config = dict(
    norm_place='pre',
    norm_eps=1e-05,
    qk_norm=False,
    lr_head=0.00683,
    warmup_steps=200,
    schedule='wsd',
    decay_fraction=0.592,
    final_lr_fraction=0.02,
    steps=3608,
    dataset='wikipedia_en',
)
Each number is 128 + 24 x the weight over the matrix's rms, rounded and kept within 0 to 255. Layers, rows and columns count from 0. Numbers have three digits each.

# layer 3 attention query, 128x96, rms 0.242, rows 15-28,47-59,79-91,110-123, columns 0-95
141126137148151124120130126141131143107135154138121103147114110139111099149105135134164129102117122164121115137143139096091132135122115135120138096133173119131114092179091093166133145142119178119103128114110131128127130155122141108129155106131141156139144115102106159094120145130122130104
131127128131133150094179107170143081139120115133136148137134128135104124135144126133175113127114114143165142100136139143095130156109130115079112138088152129175089105113120078104129106076110120157141095182125092092148145133125100133122111149145119106151116175126141107170094118154101121118
143157112112122118103132132138093138153115148127103114136129113133105149098122142109105094137158117129134157146090123124112106141140132116109132116159132133130159141096127113121114161132094134114138127120136104140137114133125103186128113129194153130124151162132114149096105107127128090151
123095153118132119116159138143084132117123145107145129123096133163109137171177107103114117136074124176153136126104125144110146141089134141123126094078156146142124124112113120110139119095163171170147101174115085137102128129147122093160128133088155093134100098127166111154127136138103114081
160100126110119091152147135134114064145092110128132106112121120114145116113139123121152124148143126109113098139138136143118117128113153171136147101129149137126157107128147135133144113123124129120099137131138134163130122135116146144154094094141137105097096093123119146165115147144145163139
163138126158132069141153123156093129195105145086101119098151088223139156131129123094110125127156114134116094143152129105153163140165107110170164149143117137136142140138082139146112134140149111143116132091129135139151099109137194101109127119086140129090128128133108142157125109103121118109
132136126082106165137117125063141133125152157095128137121170158152144137138110138124122139113117123142137133119118156119156119130151105110131112145105119114169112132133112140137131154131121146156150113109148143114128121072152147101094135131116133092129104106121137130113160144115139131154
158122117148132136107181147119149108108094169129117124133163123138152129178141121119173118126122136140175098087095146130082139148140088142127109103086126111099081125134122102150131106081132111170127097186130110140139114133106143152101129136152138105127146149142159084166135109097113107070
129128133123108155140111120143122140136142100126145163114104149161106100083139158137148114127117143121120134127115111133142122113117144143143135153139106110126142094132121123119108157141181122133137155125133127117103148131126070100123135139141119135103134114131141144158139111107121124123
129155129101116137123122125130096131140109145149109105189124157158134078125115154116138135139113153112071121153198127136121147113127172125127165144087094133070135109112113177132112131159099130119125162110124156146154105154132105142157117103138097128109116124160114145163162126107128139146
127138111111101116141095155123101122134120101145160126139151155110116120129113149110127122150169132098133133146152138176170130123114119117146144121138096144069151173105173136120119127129132118129147143121108122149131127102131139098131139107143137125130085107133122128146138119090144168136
135117118106122117133070130136114154116126111138142145138126117143133113172119148095081147115127105148137167165167116183110107145094123129123137117132107163142106094131118150130111158140136166148151137130111137126139118144129113095126140109117128128099143094123117129119135135129140156109
118135160121131167124135104116103137160152067112144104092151113122124135136138167140108138144134140144154138104122119117117143146108161153145133120093157113093129090117128147094157168123146140163142124129136091116122126116109119115116088118131126134130093088116122137094121117123124123145
113109153110149134151105124114115131116098124114100115133103111122102125082135122180122174128118140126102159132107119071125112153132097133115151113145173122128156088158123100132155112146140142136143145111124133065139138143144137141160126136118111144130132100104117153105144158132133129145
123121137172150160114139117145179117071143142135099107126140152138114169143149094117145103136092135155148108141087094115128170139127123121123089135123106137123119125137105093106138124101143137152120093150085105172128141138126094170126141162125135113102121106131181088128109099135115157110
153136143124106143159102106134120153150134133138129093111111087143150150137126122072178119099139157170125160079126114090124146112120107104112113162168100127185112166180162127177113117134162122130147142117128130162111111112104139139145134131106110168119120161155139140116106063119136083101
115123101114149115146089108097101146163088110113134143121116068080101143162120111099108109122138139142122101121134088152128138119122117148159122143166116131157154134166138153130129138121136108120135140131147151113128127126147157106095118151135137157114141116145120136106105159155148096130
173137131106134120132124136091100145152127184134122131105122145130152118117141080155113123144139083113107133133116087068110125126186131100160141138171112151121133155127119144111128107138150127172138143119163132143118090144108125166116151148185131146090118164124083143122101140119129112179
131120161129102130128141126154108121173126139137131133082144105205129097163138128139107108123129154182119146139143118092120165141107128122094133088131125122166154156151112132167150133126114110131114118108127156189133142097143144120168113092131110162101126096147120141121149086054121111112
129126092133124132159104123097160116123134072143130153171148131110107128061111148167118133162175121084081147162089084152163106088166133128146149173121069153127150098130179177163083089134147127079162128107112138142184096152112164165125181164150089100149151196096073116177140152152150135164
158108106122132133137144131073115095139137146148137124150110139113128130076088125122143106088136162125120143097064134129156111102142132158124117166134101130151128149149182112142105151133124157141123126130143135123115111091139091150173135110141115127117087131131148146163115121100143116152
117120124145102159104154133095132151116159150129142130141110189151128146163132117114150162132121121117130098124141127166128150113125109162107123135089151123084097085125122124127132100115137140133129125139122161148104143120107113118111118128077166128126104090147154125160148119108112093074
122146128076144141123106138090102131150139128129148135106117134104147066145161117140128161113129158098129130147177125142120117168109144137111147112131131117141109152127088138148145126141111134129147139116126134146083146122133079135143111140107153096134110110111119139128148134127106148139
117085118144133184161090126131113115158102096165115149152088103196145129159160136141135084140146125156122194186161108124128118152118170101105122142195143122116134106128149138123121101141104174181129144103146133172109120125162125073145153100141118180088130122143111138087111130107084128098
135101133167165140163111089170111118143118083103094110125108132165121140131126129143082126135077097130133134126131108170138120139120117093108140100085150136120154104148145126132144121128130144133187132130137086114172113143115105098148127130108118103151095104145130126086133181150125143119
146154105067124154165100138116115134128145128130113147150150128097098136102140123129114120126135143072115126082146125122132094108134140140171156157100096137125167110088126117127124122134150150123133136121161142101157192123100150159141098146150127117136084135102136140118146130132152113130
117163126162116150075142153129118146106149145191124114094134123093133072170119150192143150143136143144129093130159134104089151144111134120114133075152145117089145077061103153104157125134103142100126135120120149147117139166122078124117145094134099154151094085086103151087176154121132158163
111088135093102139141148117159104115137118149134111114111142087099151074148101115112141197143083152144135141087135142092084183167116130145119095113145125144149123100136099118148175134102110149142134109148171148111118146075142052146126121127079114175095102127166127147102139164126115136113
121149150137100159106148111123178143100167137099146147098102128115130119103113094170179121124158119145151162095144126096107134155157081107088079125103150127143104113109108076082138081104155130116164126142140095142152163152104130157063174157123144123143159175098127121129103130120102112140
101138136097114144097154101119085119135124116098102119105128119155103133159147131119116105106106121134147128120141122119085170165176130137122121095100144124153132130126111129132182147115119128109117139150138109127132113126103116138095080122173130121144124114170153135089122149115135132145
144141154120138114111153123153128121136121161129116108159133123138151120129153104119137143129124113135116149121146120180122143081078118122123128139155106126118110144097137114091122083111136149154161131138124127125115106127107105122125149167147101135122118120133126118178131097151130134152
121145123134143126148095138113144119143150135148113094125132094132142119087096167114142116108113188130097107142146146093165116119140092119131142085171143132137175137144140127118095127166094138126122130085177186170106148106154123149135120144138102105135135071105097178089149137159124100175
124107153120145115152106106121128121109129137125122108122121144126131120116109098111134145096140111122119112142159153114130144122143132096129151136156145136141144133118084153142122105142104120136093127120132109166101134136169142153083155140111122111085139111150129157144150116160120088117
132103156094135094129163161113141130082092136153149107127119129131098150039132102128112106124114118117162147082023168097102105127127127129163083164135097138139078142087124073135156092102129145095143141173128088096126180141179098160132111129168108094103135188090130121118160191125177106134
144149125173151093117162094125137150100149103127091141134113196160135163155139113104068113150151092132110143149119099178105119077075150130123143148082096144100169169130128135141109116106182094141162098141133112145177091196101151105118171152134141087083142173154128098208115082117125089107
122125115140165114185106137146098103144135127155143128116100104090125106066115148099126146117137142092134137102117135073131140129141153135161129146163126096148161151129151080148145160140104137135104153125159105100125170099095094154147099104148146182143121155098122147114108099089162125129
090110143140151154134115089095113141130136141114093068171083140126154149125156146109084134121140169101084111169228138097126129135114155117134160116177138127094191149115105122129133141165115106126077161093128161156111108162131175117117116099142122115134138109159095158100117120120113162125
099104137111176133142146122113124127133142121120141121136133131139123129116118130100140130095110128155141116179161185099139155169156143088133126123120140086094123096085146080107150139115095104106080146143105140092092163125150083159097135161147152111162161098095134143114158111161098130130
137169127158126114110122097096118159153141119109164125129107107137137129109110166094100098114117129133132132153162146122121108136150117099120138114122163133126127132145155132083120134132142127141127126125124160145108138127110112137109133136132125139128169133119118135103084101115105111106
141159135138149129123132097104140126083112122149173162097138113128125170131140115153121108154146155155143110100173164154138131075087116123134102168110107115101148132059142158104156098111142121129146094143167111103130140123133112118120112128119125115098141133100148097131177156133108105152
207111085157137140144116149096103116121108128136163156135153112122121133165109138097163122124124108151142127122146149155112213116102070108134127147129102158135107116115123156142139106119137156140114103137084187127096102106109102133117119136138114122093110092107129138119095106085152127123
103156132138129146108149128162165115081141191129097119156169160133126141086132087128150121121112145113163112055061112116114113110106118136126092166101090179138143109111106091131152073089146132122125101185094108118112171124109104137126127141123110099127106132126172088127141134128141107108
141122167082089173134146123112176135092113181151172111127151104129131156135098041144190116073106101167178178099119146094103134111115122101111070193129116158184056128108128116111152093075122127203084092191120112164094161111113174172057177198084124156096103137120173075135121109067128115053
108122117128087130101103129103105134112112087148101140132140105108120158152108148082133134123121143135156131147125141124130150127143126131145113122116119108152131168141130130129136169112124084130108113146128122083118163120119120120108137126107155131103140142155139127100103144129130130122
105128143130099181130149111102177140113175121128152148109119175121143164069153099143164111144100108090154121080072148090119130120144136129104099155123127143144116072112155094103161078102125145127100126162107119133161161098080105189117092147117142125177098200124131086131156111111119111114
105150117090141105122091117102157150139133108146119097113100134180109157137133145167107108140153113114111145162125123099150116114151123152128155092130127112111179127148126144156117126138109118118126157106128140131134121149116159128140104116129129147145100091123127135114116143138140113125
136120130141092147116150137074132118084148121129148191152118165164126154098115096122108126166125092101149168110115149126155151115108103132129114186102094104129095095061144145078130091106120109149164097162117102125109170102116119186103141158113158120126113142116166090188148084091110100124
121122120118115137099139171128146129118112136133147160114087120118114140089122134160151114128131184098120105074094148112139098130111134134109137100137141110158098117156124098110107160133134134141138115127134136170137162099144125145165117126133124110145101145104144133142170118094128100117
180144125151050203143132151081190171099187143139160129124113140127177145156125077124145101121092124149150141129164146110129138093133070132104100182139131107076134079085128148116129105093107164177077065156080144139122124129138160138094196110103135142100146187097127089134174060071105119113
167123126113170131122103105130096132144123111128118140129138176122129076144161141145143124139147160104105117176120114158128119144135141088107158145164131106077150145140085158150101135156116116159129137099137116118089104155150115115133142111162144164125127133102118164142101140163089137140
117152125124091113126111135155135116139109098172105137140116147114083126110117143148139079129137151178097146154104098077127084124177144124149135131136103161134155129185153141126092124126158108114146144114185143122131156156142098152117155133124100130119088133141111137137114120130142134110
125103103143148145123132117136098096096096077135112114116122163144082126144136162175111133147105128131121110166115114168107142135134127106126137090103146117136143084098109142167131108129125150109149147125114094118139142178111081129129150144141112076132137137139125133118147167134147186143
127113143127140108127133095135133107111160128126113161111155152124145125117168132132155115114118118105142127111142151139154094135099127142145130158129115129147121136099136104122114125117138119119120124132092112117130160125143130109100152138116128148170129111128172110114110123153096130136
099147148206110138124140154127132117111090106129147124125118098082092149119085115154135150084146080115137139102156128100062129119103135122132132134146134144157160079124096097094149100113132154095129134144171134148127131149129172148123151112132114175090119099106126154104152152149135104119
# layer 3 attention key, 32x96, rms 0.217, rows 14-27, columns 0-95
135129114118111121135158169157137152121107142138141148088115112187112142079106119146149122143124100114171140139084125126145114149118116136124135109139143089153136200152131097092133140130127109111136106140113125103140123120187118070141170128128117112127141122158122134106107154120128136138
123109133150124140170116139109159112137144156131119155124111179089112182104105135092133119123086090067122147121113127085116129106132083180134100152131131115104118105191101093116130165149138107165086111154151160119114097132170131150106116188124051122125158138165104139152116118099166115138
135100177088136137160147101135175131128105149135122121124137146124123120134154140181139123123142181127086210119109106153133082128118157075127101079120135101088097190124140122101095158118097115142146127104178085137153094141159154133159144139146024125104153146179123096139134154097127108130
134129077149105114146138116150150168142096124145154112123110117115128154080137124095130135104133105114168093117089141121105116122159118128120171125120117145124101140131113119163115148110114162133151134133133119146159089143148149159128102107168126132109135162120139113138149135127147097108
141136117100169142135143148107122117116114149132108119157131146148111121146180103132125092119120178099078106100130131105114175122112154144117103125091131144135134171130139136115141138157118145089116125117196125115116156119150131118100087149124078122123103142144121151125156146131098147131
124139140145123135157102147081112147167135152103149154110145073104156149176139098144156105118150089156158129100130135109124114132114096132139167097131141095136142131129152149132134122137147129121120139082184080120127099126119141109113142099111138135119116156097111115125104128138129146134
141069143145097098112188118141142096147129169123115147116102095214152126141090151143096093154106111118117101131063147145093127151125099143065112098155168152178104136126105106127109154173120185146096093101142140188114156149117134138126092145130094114122144118116158180134127135128102138090
127128104152166127163120080138123098111139146097073156168124151141131109134140118157121150161133125110057113139169125173129089096130106157065119134123130131098178163129113121172108104137111131131117087128134157128124089133124109121102129103169143149135157136168176115149133100115106101163
111128171156137112119135139171162071133094126151132156167164128193084122104104125168094122149150176149104160130127103179140179133101127104118086102140111177114110082133161145124121066108082089133131136124157147117123131107160082120166065142122059112127121088152130113150217166113133119110
105150141115106120134086127085089169126144156100135120124122105128129122109118107128116111153126139140153109148133098115138106137148102132138125115113132147114104132138112176122154118141149102105135106125155135132141156130123132153111142125133194110159119126130138125098105113115147138146
124075143139141171147109138086102170210181177128171097136134106117178092138113121130132133112119110120161133135069114114107171128111133115138155123146146110133130128127098137110132138152132130152141147119124096119126068123122160083142100116135153146134130140076098130110085128138173103130
167114101132099108101130181120079155153149141144119134128125110143119104151141115115137087160169105126098136099135142123128093141112124164123142154112112128090112114146133114124119167113171137098138142160126157116134102129132152136147110119133171128117118105130187117141088115134130123119
137113141122154103119124122159109123114106145122159105145135148112132087123117102153135122137113100088111122120143117115079123134141136083138125123150129155175098156138100157088122126140169146106128136156138153155126143153156105128086144100142130123122151129148104131110110139181137132134
126115105092161123158102127133123145126134128130126131143180120124087091139131161097147137138082158127093134165113137144152115111150101136143133158097124100127146126102159147120117099069117163112108121127142148100118136107140129128136141144105100149139126114116162147096100080136153142130